config.yaml
num_hidden_layers: 16
hidden_size: 96
num_attention_heads: 3
num_key_value_heads: 1
head_dim: 32
intermediate_size: 192
vocab_size: 628
hidden_act: "swiglu"
norm: "rmsnorm"
norm_place: "pre"
norm_eps: 1e-06
positions: "rope"
rope_theta: 10000.0
rope_fraction: 1.0
qk_norm: false
attn_scale: 0.177
bias: "qkv"
tie_word_embeddings: true
parallel_block: false
init: "trunc"
init_std_qkv: 0.0474
init_std_o: 0.0
init_std_up: 0.0474
init_std_down: 0.0
optimizer: "adamw"
learning_rate: 0.00367
lr_mult_o: 1.37
beta1: 0.9
beta2: 0.98
lr_head: 0.00814
max_grad_norm: 2.0
warmup_steps: 428
schedule: "wsd"
decay_fraction: 0.764
decay_shape: "linear"
final_lr_fraction: 0.0
batch_tokens: 16384
max_seq_len: 256
doc_mask: true
train_tokens: 149900000
max_steps: 9150
dataset: "wikipedia_en"
Each number is 500 + 50 x the weight over its row's rms, rounded and kept within 0 to 999. Layers, rows and columns count from 0. Numbers have three digits each. The size before them is the row's rms in percent of the matrix's.

# gate: layer 2 MLP gate, 192x96, rms 0.196, rows 59-104, columns 0-95
# up: layer 2 MLP up, 192x96, rms 0.19, rows 59-104, columns 0-95
# down: layer 2 MLP down (transposed), 192x96, rms 0.19, rows 59-104, columns 0-95
gate59 122:475579486521447559431517504541552537458440381532441506439466491536558455482527500494581479450577454500540538588511541497496475510425515510508457447421501418498486509490444567464469518513448577575653596518545426395452470518515550501442458483503554610463501481468554545520473464513598533518
up59 120:505605501499407544356562567524585544432485411493436504476414454511505484516489497479540435458489516533545535566568526501556526494492539488545534432464482396469472559481416529469532516494502517566576573524504494465578427502529539518433509464521475539417440448427582535482448519471615557524
down59 111:483508517472546480499509636489466560471507529421527563563443524462530516529510591501569426512499477481457549502476511477509535532509524508539484392467514508540462542503412492433520557442587442495613561606454498516558371484612489462469570467480536512491552508487541455356460539490455431493
gate60 110:457454608490506454475546501472387519498359434536517619497434536437488446504418509495545506542426544439423577444549494489493515535611475519495532512527527526519544485479489495536609509469538491529517479449441433499591539458576513437480561532536469459555561484550500536555478512589448586465
up60 114:498465451590480582419501480534501482564502564448480529474461473573427527407463516503513506554428580454491584554485572544547496520526569501448460514447545468422464545416404509568523532473521525511533634491574468463454562469519447482495545538452586453534499518472556388480391444445508527491
down60 109:454516533482547474462466499451464498413487509462456533434597598441477403438473535548402428608559454453542603495532479505570513550368455486552559401531438427424513475432522515483561545434503509507546446474519463456477468422549548484472501488534516505554452500506466467422475495518430540469
gate61 094:436502479496486446519496578390450520506482500520426403550536580521515453567533470498466421512593448553572517436428550540479505537546545534477537469556530421591578480556541501477520528497459542425551393535445473556456403550549451490426484521531513613480449441479512495597533558529483524528
up61 085:508454549461402568495472449492610566474611434455556506471517411469530454558423513527523520423390492421518454530508569418514470503493562428536500492488412484508554464498482516527502527430541411603566545481508450515531579544477472465536549516542527563521479470521415463562418532434485451458
down61 087:605498530615391567529444451543458512440525546499530497431475448554555439507531522534497588413540527546471582488486468555503383564540570589425552520485516447484527509473437508502570419571495550612554444496585469500491540541526484547545494463506522501432556511508474584565521506519461509510
gate62 107:478490546492471534377483527440537542576527430494449455569419480499448448570483595454577515541474513475540538543458433522523482566506504477504504498444436484484558407538388623582442414532508490487546561503504579527441472508455558604526490585529476555537519555494516502547578522456476431536
up62 104:502520510510514456594500488493462540488448494476437533501393516448526467473453495437507572470415582549554562406517488515453454472466575495460572421485507432601562427518456425445560470486525430489480552367531512535523557501440430549507605511469551460475455522492518494512491381572528509577
down62 104:448486398519533545509525474565488466519431506523545613496505525428527481446489517496418442440435492571457462445525547498464468388419527548509510468465433468520530500502520419418458575563468533527542450497471470564603560522545362452512485481413523479481484510402514490609548487587530523475
gate63 096:470379460509535395547508452460473540521501513468525571415485455541498575472589512470528463482546529471452538506495478491523437617508443433456536519428436455488473516511539409592453467431475563483498468495564548547480485426385533534538510475482538424526564474411523372530426484444488491441
up63 098:471484576436594441430478488559504590416516503574436550504591561418472459496470452501455560475512412520555502555438502604508557466431536488437529462574480508497515514485453494422522534476542439460530541514463389477501506525579483570429426386504493567432488528538548427516530499516576492504
down63 100:632503552484537487470548481518456486421515521599515490529490509489545529510503417495486578500454499565519488571412407469447492513504527467495550526485461488522472494486475394482493473500494469475548524434518541476545533600492504629506479357560550552381434589483593517616533490509500450491
gate64 072:506460476544575495551543514384436473456548397543517491501477488465499480466551501412450534453547508515508461489469428474333505489430581451514520523396449442484576395443522474476565479450459454505545360525493428603469448473547463441497501477457488501471516456552492488533526558484514525453
up64 066:515545512540499482531544484524578496505456490398424461435530530465616523545563433526530477435478533435510511511500499386501428502562482521553521568477400552469589439458336604515480527516526543460463570510560439425530454521464401560491490507492572521488521425461488461495547453463523467517
down64 068:408540546585458502506391478554439453525481423495512460454447494475551428500505520535532561481480556512484422403416518542434368599446441497523472560510465504499476461489470536468419517476395479474558516536477375500475481513617558472548477461480526482472449516446531510620478532520523508481
gate65 091:461471597587440524426518521450537635506444438567379517629484490556493481482588483455456558487474437491612513491501446443507460510486529495573526539482510513460513535415496462623508485555495483543442547510449456506566464532487408486526473523438493428529559451501521532482493525556480565432
up65 083:435579542555525477478460520490542479361507497486433578538511449551457572533454521562428521528519458491557494518490456500469485461559374498459470465537537522551490516510525496523537499540595511533496533530333546515483452501505584515472510546435456607500537405531478532486584461565454623522
down65 084:526521481499542479522545470551499575560521452573616464426493552417437550575503522489574523497530462526495524539523530514464550481523507523436553528541493465522565646510565422537575435530517578493533558452487542426450461388593588577541528513551513459478529621500500489459447482545466510448
gate66 108:433592481467424491524433545428579432435512411455515524599493510600444444535508539562520520539547562595392475457478471553586563570451524572449489443513544473544577539578519467498515466524468547549507499481496531551454577505539523503474447475510496523577508490504534478647460509540519556505
up66 097:553444602510472543487526466471596529522537521492473429427499541518482578495494555497504480462471491453470515577502484463535433474534507537552430461370463441488570516506590524537531480528498473518578559461560488429459487409547491422449412524382554509483450589454517436440491441483515387584
down66 098:550502523508485462558519491436595492593626462500535544462496562549520569539505533436525498514501444470457474509523546476486487528608473510468496553429565538532452521586464486504468499547502532429481515388623493534445478381543480530479620467588545488488480452500579494490549532544625499546
gate67 110:476543533565513481492479474505473512511345475414542373493615483554607497453611522522491544520472498469411470502500561444598570537540493448493509461491417483550525457468485548535521447531491569589511475441518475494482450481492458500628430491494471591534528483587536501476567507519536500459
up67 105:512522514420503408390513515464422567475426484575478396532559504585545539612479501533382501531441461530485463538541488396544548538511528439426437456457563597485570532486476530503527471427507496491505445508531547413505532469445504473552462499412515546458543557554426497456464556465459519504
down67 104:543488437513617513523506407498500492487455548440547493563492549503530555479546517588513604534540533466405513478496468511595532517494520530454539553457537475482472524507508516584499546520538515443454473400456524459502490436505439570565458438560420519496535530512618462308553571519484523523
gate68 094:576554531527401479458446563487502497513549497498548492550519544507571470501536557395488569467483492465559461552476493604476574510421476453441471500582496509555472507491553485517541475583470577497615575533614399455453431461475517529493484484479469427494453507467492529499627428572493570564
up68 085:597481529502485541460513493440469544611525474465478530464346499506439540454439453461454504501453557440506618519547568529515451483426528518501424483539535583470516520465432459509422525510421561380566571451515507453562519472569590501502500557525496461435510519424481517513469488443509581434
down68 089:483516523540443528537463567595520456449433522475553492543375503581516575480513411505549552425420454527378572466472460445545578492460527480463515566602559478474486522524374438513531511488486543430504418512544541507516543548493532477552432476537488472481502574577508479496437566421502552530
gate69 107:500482545513491560472439547537571528494537478516482546501495535568438553468585439403512571507464500484476444530442492507454503501351492503540552415490507494585600535485504437542524447529465564603506611552513453529478548622480401443525502592552447540486502515567478567543483512547469572507
up69 095:515530458492490506535502605503435500533558433539518442463462500490498495506432449510478420543507470583457473475554528465517465514530557444456542467420518489568506402525514541447465561479612507528595527562502416516533351500465468427491544473518522563442539440582439533451491549554414580607
down69 096:456474432542519464613491612592442568526554534572540431502489577459558526519545524426559503531504475477459517536498537539518557433577569499507570550466497449508491482503393523532516610438503534514425537551493529477527478568494548584528532601509530468455411509524541455622532548525528465550
gate70 113:517466477522436465511469499489499569466412536555495545387560538577437483530555531511491558526522439613449530412509500516565460536547437420557491434483543402558514485549462544576482532560446531498435445451409553582472465463508425532558394460521506581497551525509558559484491521532442562453
up70 114:587544545435480581530510529410488610528516520515584513479413506486462437495518524475464429548511506533501400433449496507535413521489436377482535463457454525503526474475453573543543461457458513577461498468495512477485498483499485530483432428597415545420481577514575579519552583569421561506
down70 110:648536474470527490490572444526462516498471585504536578494445491564467442543551452562465492370516481577465457531523485487510472526445469484452484408404541532488467512547481551551565527513503425571456500553525524427508500393521508543591512492517405513454569541483512502425537602470414552546
gate71 106:501437442490464513463558410510471460605502485526464507546508484525464541466548538579403509499488571400550451445445485381559482517486455505455537564545452499423452615590535483564450569509401504539495507496539570527461477522442423399492528399489525494500492533522490557535511424461560565473
up71 112:450447539358480511497493501499392497488466486539434536481582565494532513519539479564550536526525584473461475455417382497455578507553416511403468436539476581529568601527479484483480448526481516496557452506442532518431463430580494466619506500513509553483566548572456471481541514548458528437
down71 107:378585468549557439573561434506439493444563550602500464578540480461530470495547535474501621498452522498535481539545491490475538508579491537526482502433436510502490482448498392497413420522543489490625482546453538462498503488589489552437492491490443505509520517495389572395463499477425484468
gate72 089:495478474510425447491432466538580522401540439588464491490460499508473505527488545506435508545559462449458541596481481559477541529535486507469539462596455490616469486557490569564464519495473616581486495435430557547408416411483508477501579494544437552563440503504466486520508406567454414500
up72 089:505451516581379475408512504435510551558492523435529508546544513523450558495508534487495464445528577363494445553482466507576500497470449492458501410556496447423522575538445466479393508474515543485472574622574544553449481441414533545468549413554491428472491479441516492484535444493522504578
down72 086:513516462616569464519558473429481561466487452578491473458395472484495475558485533525524561521543511487499481544413545513441517555507544535423474561520429502505447562408565489532496550515526489598513510502419541460521445470568464539580466521416375513580439434595495507451507494487536395572
gate73 089:466424505553533516466498480448507523570499374597594503556533548573507466446584482446468593526570516507495428569523508461466542515450468463520492487450448538408420487450555577518518481556383432525511517485490452476508547558549581507512402503492477459405559491537513507515467626502524497565
up73 092:523450492542499430515555588573475595406538553506485537551536519423466581431500491448518511456461516535520483432506592519476427560550535464642492492512399450503481451435536536490516570547532515554496559365520484469496418526537453543494511448464525433475538408537499389513550493548493488531
down73 091:429512418503480472598416455524516482500547553545499481426400488528593442419566483445449521465459456472490460487562495473575589521390532553433513523467490485529484523500481574530453440501475460576464503478489403452528566419454474487520559512507431555486609529401529461518517498468511377467
gate74 087:487472464497512448510486510541498545485562436446516533542538492519564597592473523442542570489525486523367469424464522516490476441447513588533529522412458525431490523413516540503537447489536499467537512444522521602500560410519440454511417530606411540523501458534605543546506381451530466569
up74 090:423397457490553415471529452485483555402612472497437446450491394491527548508552552509476547459555437542483557512491553509407522567582511475422572490500553529588414402478527520527509557571499548519448452497500537538520532513518553518581512457498472553452586508477483577424493458460465502426
down74 094:455431437546507478429524477513479586511457516464482469546488505565535538429513513438436559566459503422614535484543470515581557516553423533463539476516593562554423355466526522568416518537522469515461537412427505451576546478431610495527498478532474527432495538529548455514507503508561555452
gate75 101:583500469542498584523527506438507539488519454490507544543629465499485464453425567507487422367510595555504480467359502454432506459522526419444523576456430444510553435488458587535489496549529525520469469543490439503430521388507529497484500431502512531570487449514478392514460540532526573490
up75 101:515489494535466491517509439449540554510556502499464459497553444524584599488502483605541436574430581491407500462512505431485486370474456503462547539565518448560487529443448552487420467509556466449473499567430521476456489511429495493403482626586557435505445540507460508437496399544500489426
down75 096:455566481403589548429503464612519483588421471448473483602386491549553517517490486585461474478501469402464501427556515561545492522498452472564410478465547496444561499493465459470517466551564447480519470456445418537482544611534527469483408512534511463491568525445432478535504581520535520458
gate76 086:546497489543458489544491521494510446605460538488570562497588524522585505590431510423460464502480464562480485427467490532395445403476474495548530476517572473454591492530583497602518555499550529509461568466464486425408548515490503414520512592491502520551421522428511522605470510476406431515
up76 090:488484464491523565531552524434608511588526457480493607549562558511408508592397595469569487516492536612575497486448465523522464473501459543563516521515548385482508422567521472541573564471549553513485464547525582504446484504470464451452484591546506417497463455485536446540489554474481425517
down76 093:559525484457461445562664538528559485547493533448560495436578449495503461421478540409591537495510479545484476448503544496454478502492413489490564480511474490460606521511532483567546489544566550537420401475524486413554469480569584437513442467455485407586533482454515492479501481483407432525
gate77 101:555538487523419510442403547495561489487412483508569465481455457552423461514556574450405605562542457523520488455460553531566553441555451516490460453453539454576561530480546434561501525532392570496513489478522527438496526512508516501461535631413485562587443506453462517552556439461518527549
up77 104:478490579433584511597528518540502559496567476561394550484524473550504478557443504548513466553460584495468498474561548433457482565500566518530549397512486585513471446504458572424500528445545519512517447485395451570580376475380468466506528506508547482559516495508533551516423557505481425454
down77 107:503497500509478538504572478542493555541518503570455420513536521492491512539486459508498470568575458577480468576539510454483539542393666493534507471465536475424536470421569537529500546449604499545517503473484442517545496429397459542576475606563507550537580507443525541630525545558442502500
gate78 112:484474617448509473505528526483434447533532416527489477569519478503525443593528543464496490445507501500451512492428576562480400590430478554568510461527525483539556519502457508522472456468424541533515504509558456524585484446521571516419473559516589653539566556516461481590459524545480602421
up78 112:495520473455548535480491532479613475526516512489553518431509422569524405428488583508530599442506524441521474529510461460480567480548562459459485507478462527478448528540612460450472507489414483522462458460509519504346546543432431475482566438489389458496439531496628514525543494399444479509
down78 108:469557551515523500525487458428526452472502561556466411547490482485483509503535525483482512534441426420548418521525440538541450544583537495455620544502509523533411553510585516538546501522511562476576551325494483539521483457442518525422478500517381539576485557500532444444560487461495614534
gate79 093:511534529539490568452483572396437487501548493570450499572517537534495569482553545471428508482532480482439506432547443501524451475505588556491504486526507429462610465541498524517530500555464462473571458613425527409390542475511453612431423441499525596512445468422487487475429539430490547465
up79 094:469577537485523475532474533517518511465483357450466484500527472509513459595516570553517523553380465498443506496569453479363451518508454534473479526445448496520557437511460500550468575553499570517557463479516497480533457471608493432521531571479566551493493519554341540476538495583590529562
down79 095:455457586563490441498528394457488446487536497493494534497502518439523510571564551521532537565523433562461454565512424468433481450479531530499448489504637472445515450540540369513578505507452546517544532448525537601537517483439533483544562495545400488511521566496605523444532418577559507576
gate80 100:592570445534518558550550498503565542532493463500479582524565503486533537552495624447615458453462547452424533495458543451481599469435454379557444539475481534472500553505445469595552530437476553603524461447498559487544527480508479549470480486521471508539602505494567450586569455486452503480
up80 100:535475398573597507508502477524457460463460589501499516526517546582605457489544484443547454491574570393520595488484519414581392468483485552555543465435456451537482534437467477494467535517456455495479425491445500455486556572467471517490464468554503415537552439518575550500501518623497455431
down80 103:543410481545588521482465513575457495521510475559546469451479511449518440562573509476533422467554431528444587487544519463534432545423464470517461514495477460414504488438520425490492505521449464576480363437461511531523490572554409501532568615408484456556526490500447556376516544553533493481
gate81 109:517491497592525516470488362503467524521490468577553552508528475470445507511432513499551387493475465540449505460444428513475534459479499427555576537490560476496504472563475535554542432367450566481591444421503442483486511521611564496543479458413529532541476495598543530540517419534389506514
up81 105:539479554477508497516474496562438643539429496544525513588487539429560525575501486550554501540387494494460438425491583547508430476511519504453511477437534506396484520469577584513539414478561550428430559553570591490486456539602502562503526591481531486420494514553477475528505526564499504455
down81 105:382544511513561475567492486523481513492480598514514481564530494450446475520452488493491537541474502440497377460522510576530450467510484546522445522541487426433557545412512593561517540544537527465498524576613519481497427540503494519492395610547515531450523534424478478629451462568560483404
gate82 110:465501525452437546493441508432519535567500555561524541553451574586421494501567563519448495527479546570473462457455627477499514471560554513513499524537514469516519554459496458556403379579452527511619603483517441511462543510404480499457443511558525526513444485445499380497551499573554533498
up82 113:574429557542536472457516485487592361451469486473417469512531475480477529432543461447574525488573496442599569524490428531563456537413429526578430483479597540487526552516526531426583489525466522530499417581506569527588493510552497436523506560493511468510561508504447595497550461428475524489
down82 104:484463544466655448427550459443512411423457417485467485448406519439479602450531508414544476428559603430495500459442524469476514532475461463542475526465516503493576458542496493530635531487454565572421464491578551524462465544528504454462521508473531526494562493449423543503471467466560507499
gate83 102:460508423469544511472529555476489467506467464490400440543546491528520458505508486425483462477513404560483519574469506492593555467536480429609536517510484485533567551575467460538484494475537549520554470571523431592485449531509439606514512602551457478523383526508491558526565569579481482650
up83 103:552551494450520463559521488522417420539475432408567473563448540525484502488383509506459407514506524519570518476495472523406483421550487507458424478570526525533524486515487495566490461500475590477520472427522514470430437488513538495464470404466589393424492548502437590543464649492532452480
down83 105:573518516492552499464504513449465423440463423478561540528519488514469435405468427496511488505377457444529504521353397543512459563527446534501541485517623474487534491505472508476486429451502516508480441465497534437632534432491484457503556570447470524539541533464534416460559578402537546507
gate84 108:523508565504474496493438453559484518595486400500518552536540534535499555476545456457518557528472417533373514530497463504512504574517548532519549449486492589508458443379466540519422540423563467580463524507503555556513538568598487539495489593512516530507521540521570568580607526512467627527
up84 113:636434385483537556499456488512513461447508515522463407434495523557396502501475448510488497448530490541579480518473457503455467422483539454519596532447499539623468535458424471412452477505486509495484542593462480501518495547463415472407519545623481466552508422497482489551551501551511527596
down84 110:556472451467585520618441573483549531536540612549622434465443486522480486511480499400519494511485538583511471493561470470449508411516539530451520606524475509490609475537461434556492527502425455526528548555432451502477468563550529465533545622565506442469508497546399531566488501527498517526
gate85 109:509492595428537512459498517536571461461413538608480541471449396610520475538486494384433488499533477475516529509457444550474421574392445560495550567564424503501507509529493516576461436524508496524581533489419550470409490515505427500468486537465524486548584492440492455515478473471502588404
up85 113:529535505457503580397495544479519468499488512553538514525484467569517467459445502501422529568547385572541530500492569449461547427407455518598528521537379547466475655443483584520546455566502514520503604461483530434452558514452491387495483514538488525554468510436507472479498444521540485436
down85 106:411518596398536569504578446513502402535522563503444483393500487534422528518498465491504518456514492525460555518506503535505441547478425613592509512508497515446571524530478470509494496559544485434452417428489474464420500499581403491426491499488493525541526523577407448495516395380523522473
gate86 097:569494460538484393494488455449401454507453431528546482491469551519503533522518538443454495417500469501454439448457467609447483472442529428548596471494471373556532420475509586531575477421422512471576483455478458508429493548482524545400521488554504533411501438462550490557432537441451514542
up86 098:420614556543534546420496426496526541449560517540509526512585457485526470523539510427461529482533590518493530538439471404582503564594491500458476573505486553464523563524484490546422459558447490598492539493537438460527412463508469490520579479482499522565496526512453528591605437571592579464
down86 101:440563539539443444487417522437423449500447413506526453502499523476527498497511604530505549464520484449478468503437462506568543531501519440516502533576498428506514452474516540546494477542445514605478508467490418545496426527469552516481690514507550509466554476545510544593504580491616591594
gate87 111:502529525546546446495410513482489415557545430519550449445519530557538483454505465504485507434436474514434531508447498474541526557494509547474460566446504545549568565517556508455576412517402541519479611534526477595532418507534491457399547508577537585526467440525508586521503485432428636454
up87 105:477501504435450518459488503505494498480492393473542517481506549498370459455469551505420516453488507458483383474506564442526443416455516465455523450613434409512560499529494381507510550536455482466472529350428550543533525449437498511482501515506493475442535481418416445529517404496543510421
down87 103:548483496585505499506472536513460558475487423484437541457459474469484482531459449607464480463512476453581494372439526490573526540528533452550495507520494496502556553536513561472590437557496511516551438502500528520626511464479523449405570510604421532443546539308529522469476487440472496509
gate88 090:561532535494581466559480471448527483472571513515483525563526518516530484561476440534522562578453421487497493496541499680431560493567498428429480547493432407537487423572481461506516546496499500518503434629463533531563423481591435556550487462514541482481499513532610534488553491426433536490
up88 090:542442529543564481543481533506477432510481536537495428525547517423514428540397468486637485455474526528491460382497451544504578456459500523434562531462546357512541509607595507537519485556608522501512510586497483475498492485550598505557492506536418580554500467538569519496486447545493479449
down88 091:423588455356519468484482449495600598547419532452461494450464561534506518571406521507474514523547503522459429426496538469511451510506504516496444526507556482502397452521571545499456508496390434525543579577426499530435538539368426546497521539460525445512450551471485503453478553512466524519
gate89 100:563502505377502528470472577471573525514574407465545449525412554561487475543519601463435576395528516517473401468490495458449577467496522481519494494478564451523578493490449503480568527521575525533469514462432432543475405482482428496495551488516458486580428377521507458553513556425483550459
up89 099:554481547444498569568538543465570554542524593554574543494455508433451387549530505396427486517530543511570467512547479493462517467506450529537519447483445408536504507483526387421463580629479537516470507506467351496496449564518485440572554546487539476494482461509550490570559550498535499501
down89 098:464480465483470485592489504478536556576593581435536522477486460399495492422545495574502450584584526520426513553534562434556506529512441502503519499488412420480564522391421486558530542507497483460430473443541545517504497450558408482543537478422523501467461509476421559498466396479625480512
gate90 100:431554562589579512450456490478476464485546562562540523498587552507488457459485626523488535428519537526477543520383467444528523478533590535425449512389561466510542406519523522484546527443433541545539501583489512524483476460552524459483439504507541527616479460523570595556504570498568553457
up90 097:447452556573477381516477531470517435617546479457437471502588521519590465541512411535436436516462474481533513484530497406457521539492415568431422524403477582453564516448567520423520504518470505527560525480477494528476457474546509458563526540505484569459511525558488541405515497369460535446
down90 102:514430550471368468474623421568568490608526519480497527502582502530414466437470480519487516513492416466437515524596541468424464475502464521470463462495551510499505528534505471437515553505535372407479538471436546505541489554440512560582499481415465519460553561554545557472532481494404550539
gate91 099:537495524514503469488491463469440509606480421551473397526525480535574457455506523534486469420461495585489450504477450415469545512381509535407540632478603521447487426593469523559569536481451540451541544541586463490548457508502552518472562527504566463577536438480486520460387454512519516461
up91 093:575555455475495568545512471469570480518438493424540440606513473468477505525466477481531550433518469471536456442551451511593501476568556487457512492561428534504495428536509502487448510510565482514595475573566451526516636457551447582539450459471454433483533516524460666517536503468550485387
down91 094:427520455520469492444368559519504508507437570570388523484477486457592549562498416593482494503537597524471469495506448521543510576439509477476452494540543482494361592422466537522542579482428522479479547490488516551420456510458522463557447512552552463491490455521526420373507480508478492539
gate92 104:483464516478497509463501407460543452600444487462410470462497591486501448459506527426524504493465383464504529548444409437535474583512472506454643489464432519566526388535500549500471464481352533483553549506456490548520486571520404572455562562535501451503481518437500530506479461445510489545
up92 096:402441423455565430546495548435440411476498535524507474492512537660499522546503519553494479489546477541488572570500454512585387580513549452480515502519504546531393432455578526533556510401522431453509495483495534558541490465462532477480566566540524448555415472503578459495563538524462556501
down92 092:389427471513496565521446466493541502436443568414486569445550625534512476454510464493463455344516484450524553423584527498555551544487537473530514528446412434404545468535466481585539483458440447534453500502491484533531470468493452521493489512454460527500449555578449535424472449445529568570
gate93 100:433513520502529457444501389358526510400595546479471512545533518535510540547488491487593575474457498497433472543500508416574481511513540391539594483564543481492514460531419501578519527588531483502473556517484526583477513464547473503480455529500513494459482390494483517616626480510495499421
up93 098:565515490386453509505474435550480512335540497593498444551443457525562419481447465554562489384512578487580466498486445496431462530428465483533519537527422501510453525479433443552557440429452540474550528529513576559465492524467486489547491505590482486487484525456484528449512442593569490576
down93 099:470464539422486483524466427505517548503532488506474528504458500444558461464544412502515506439511561589609468475448498584401495477337464571463431524496415541476562582560432399542457479498452491421533508492488538475543523532446586510564499596439501501461491538467405498537490491570544518522
gate94 104:476546578380423456469506464499506494432605500562595444597506522543456444468481536422509568452481623493461509401472482506616527513481472478542451489461579460367411495509471510497557476473495515465544470530455469551555451540532459434484455544497569443528489453446512524530503456489534563537
up94 108:418600530526495485564525529541529576592543506397439569554492603512474557503547493496511425548398539421479473515472474569515449478444534421501511508567476597478452432529527568480524441473542634545532498541421431510419494474507508456480469507474499509523513485470474507475403554542579553440
down94 110:436544507570523524498546444510478528432448558446499517539541582498417546444503556466551476472434496468412466487478508419480445588428463503525587472623585520494371533604511545560489508468508509547506484498431480526533494523572523514467479395502571578459415445440539516519421473512505429471
gate95 122:481446514503496426424510467419472422459466456445486439548462438658553603466566462443525414466422501467486482491502385447519411545474493506521613506465459475511497471518541525477582449465503538579529518541519472461518523373488530507451468522585528559505550424519457517559547476480450509516
up95 126:543539431467511438457481520439484462502490485438510496576482427537511474418475501466490392467519469512453440505511480455519453626481532534554556547386501444534528509444530474466522500449478615537455478516439423435483415467578587519448443378548510520517458452559511521515481483617464452407
down95 111:519558470524507499424594512418509459562451523507376457565579517527512528467494471553519422507484506497526522503481633534532503542561532525393503645479535419615560517518503450433509586452505514533445496462490449480459507476550568449453427492492485494548382540534484552528534475553512447476
gate96 099:533663437446454489473458506581547552425525497530562465497592529490461521517456509425505474489489489548475492492527586579517528498525548520525455479524450502556587427553510514473497455462545596485447455438401543538528560539508479565454564504563528544441541448450467454577578500622485583465
up96 106:594447501506519462469459530525516592557471534579508427384520584506462505545516537547560504456526525519529534456492462497432496580428486638478502436386451520454454500514521554499465369481570512475520460436441504422428473514482533478521429522577445550455507455524481434461557481464583443522
down96 104:566470423505464503522522504540576530596542460523351438495445555516486509482554438497490498562513469449518523432466481470466537438440476504449373529510468613502441571482543464493466568489484509511584547508465501463422481562501508468421544466519589455525450488516447512534438488573378460395
gate97 100:518586491476543493465485439372527551439581513440547486561455496445596443573550470472524555467526495574472449541520440512559572559431512423508602514492540458597452464518570448525498538485501485405553506609453526523456484506501496468468520417500481485411453459487554486507573555412469571522
up97 108:506516442524593535503530541568478421526410513418509421535591485534490507489524525510435465540599487423528550467496374646491538473498459552492518517457479572505451503446545509490403405500527486496496417476466479430448521439484465566427526531464529551529468448517574496500424552475416423485
down97 104:529468390476506582492480532553531423528565560454512469527469565452470495503445567505339375593551477450567504405534543438478473495532543500542515464494512466516483480586552544485444398487522457504502459462495430523465469502535539462589481480551473491492480484555610531470591456495524541415
gate98 118:543538504506447515515482427543545446493510476602614462479440523503460510514559541502603509523411562495456549420485474531516519435605525564467488515469458428516545540537482451598460476396490548420502609475471576531542539425520515440518444514618513497473482399432515504514559473566467473465
up98 132:562498523432571515435544429523457596541589522462513554496482554512450559488452452465439572517561487515594430501547545488562581561515521394542458494423527524493587543538496456508548592540511490487506504398430482523483516503567499517515554450374538437462577577559489484563500447459526454549
down98 110:555557539496529504445481516485477441524531576536567516529522592509496549562555442495428485458461502485554495538508623482455549522483519445474488488519550476585592525538486477490503526496505479493543529597502563470549551566586521494492554563444545466476619587536480495646526549571462545645
gate99 102:446506441559475461518541455515527524504536384453485496517418575467528514446418405491426415441494489578486509485482395479603519540475533419442490518557497518519448484619566492557546534422573552518466564435499474480556463502564470485381481501480534457519517469513466507499509448500501646480
up99 103:515554531501516528512457519525530530486402556555535562445462411540465554532552535493521513592493507547536455529619560454492500585434455558498512528431381464555484538494492569523462598534483443491435476566466522538419541596523520475608498432470407558547469422546520514454521549482415460521
down99 103:591507561486517501574449554433501510525518359576468459478415472560530545482657470564513535559546609532537531532451474450471557519490474481454453513481495523482498406487426532522518486461453438378465495489521495577519545441511554450502480489504550473545470602535480537612510554514479523549
gate100 102:423488539514538481395514499463482494488558477537432445552427614461452531488523523530479488407516506534480531472548556592476548474497498476499503486512557465550531563530477558524469494551512474514538527585488501575483643475570436573604456503543465623591522470467534432560416469534584571521
up100 102:457511477508550439570535549418421503563499439523447575496541566447506544532491524545495502457495533565505578461495563509482444526563543512540530449474443527567530399529499538474635472501589560479624486614561458495481485447502413538476408510460507522576461528497520426486578534455462433557
down100 102:558419428453472552521554608529548470531615524524578568432546462501478483449486514495453517504483544573544580523524589415570527453550552493526470502495555531437513557531536458488497518540489532461440455497561485538391506539412518597590517496526486590470497496508516490584570459509463532375
gate101 097:543489510587339511506431476587504517505421515540523467520437546402473515481559498372495622459475513518457511573524513487507541572520498509495448567502544510477463540445468466522460486510466442529464529440565399611560531546505437495495474545504418544505439500562574587500592478485528517510
up101 107:580501484424565516498588432455485512603530512489475521554546468501555513557441502570485437506468457491600489538518444548474498438496420445538575533525397542542564534462497571518481540561529524509533488611405627469471469481548515522460477444511551467396569470478514407442489535421513457468
down101 107:581522444494604466504591415443553544471454447548401515486525526536514551492485526465482533537528539396499459597421474489474572506460561461488513525533572496538553495512477536468567564483544555542576473610461577455556480430411491503514543471499526515470612532452483499634423504501491485462
gate102 103:448522504557583549446503553445498505403477466454560515538556556484473488438541617415531543549459521490543530587536445439496455482548549418508506504581506427516518479610462581639495495498553559495475434536505463563467480539501467599503521511481465563541595540457470490582545572458518481543
up102 101:448502499614502553513493576494502537532475524497562471520566513450496476468571421525469523598463539483481507443596581405486383451550596423573549475477539517486516441503499555524508576458559528368448513560464510479491553541625426535474584466479502468458490494470426489537530479516552488458
down102 107:534470518613527448468535565523483416506400598481535508444504439498476480453463535501457527608487513523490474482638487497510453563466399481529523542473668568482534502462483495495518517495569495493479522515476527536465536525483374484529565453489452510431475548473460393542531570581483465437
gate103 101:420442435520508425463584392539544566471481495497466433437444482488584466544515538472508485475544463552520535452458497497470484573490569492506567426434503462549512463558433574415504436474494458456429554487495431593505474433475482522450551548576541444548607531442437574565493437503494541593
up103 101:547529501481430546616496507533480443584491527575522483456630509489426496446487440512539474516488547425506438580533552523533516460589475472483463548546481501492400448473578482502434499544522575583535467475551516482556580559525527419441481428466486543438435447538582404515515550547464476408
down103 107:530481613503449509463479498450516439491624477532430482502486541477422461626602508481532525451495437495443420513415546529475462504561452489521501640518473479544495572490442466546468490532499536591554461537570469492602484463480505455504558454527439514539530544531564505497529521563372560459
gate104 101:487412434464499539525511457471510446495481482455424499495528508498583457528435425445486451362510342445513471517490431535479550433468476428420529530464531500544467548482482487501432411466429579507589576417562398482497533503440458513477483597449489435441523539497470511539472518545475551480
up104 098:431456549511557494547471508497418603535465482492508440463497499502528514556453423479516457494436533585548554503566436548536497550548469562455464578469454498473530472539443448500529477449390539508511481517432604557525521545667530494511470505611573543516517560499560585514559517548553510596
down104 103:414537470500588544516478530468444489536507407465528443496550515436545556437493535487488597508489568592450539526438457603509487518541542515566465566537519471440550557479448541428500482496475513581494478501389434462488449521571392577535426509478558530627520450477527543438539497460460486585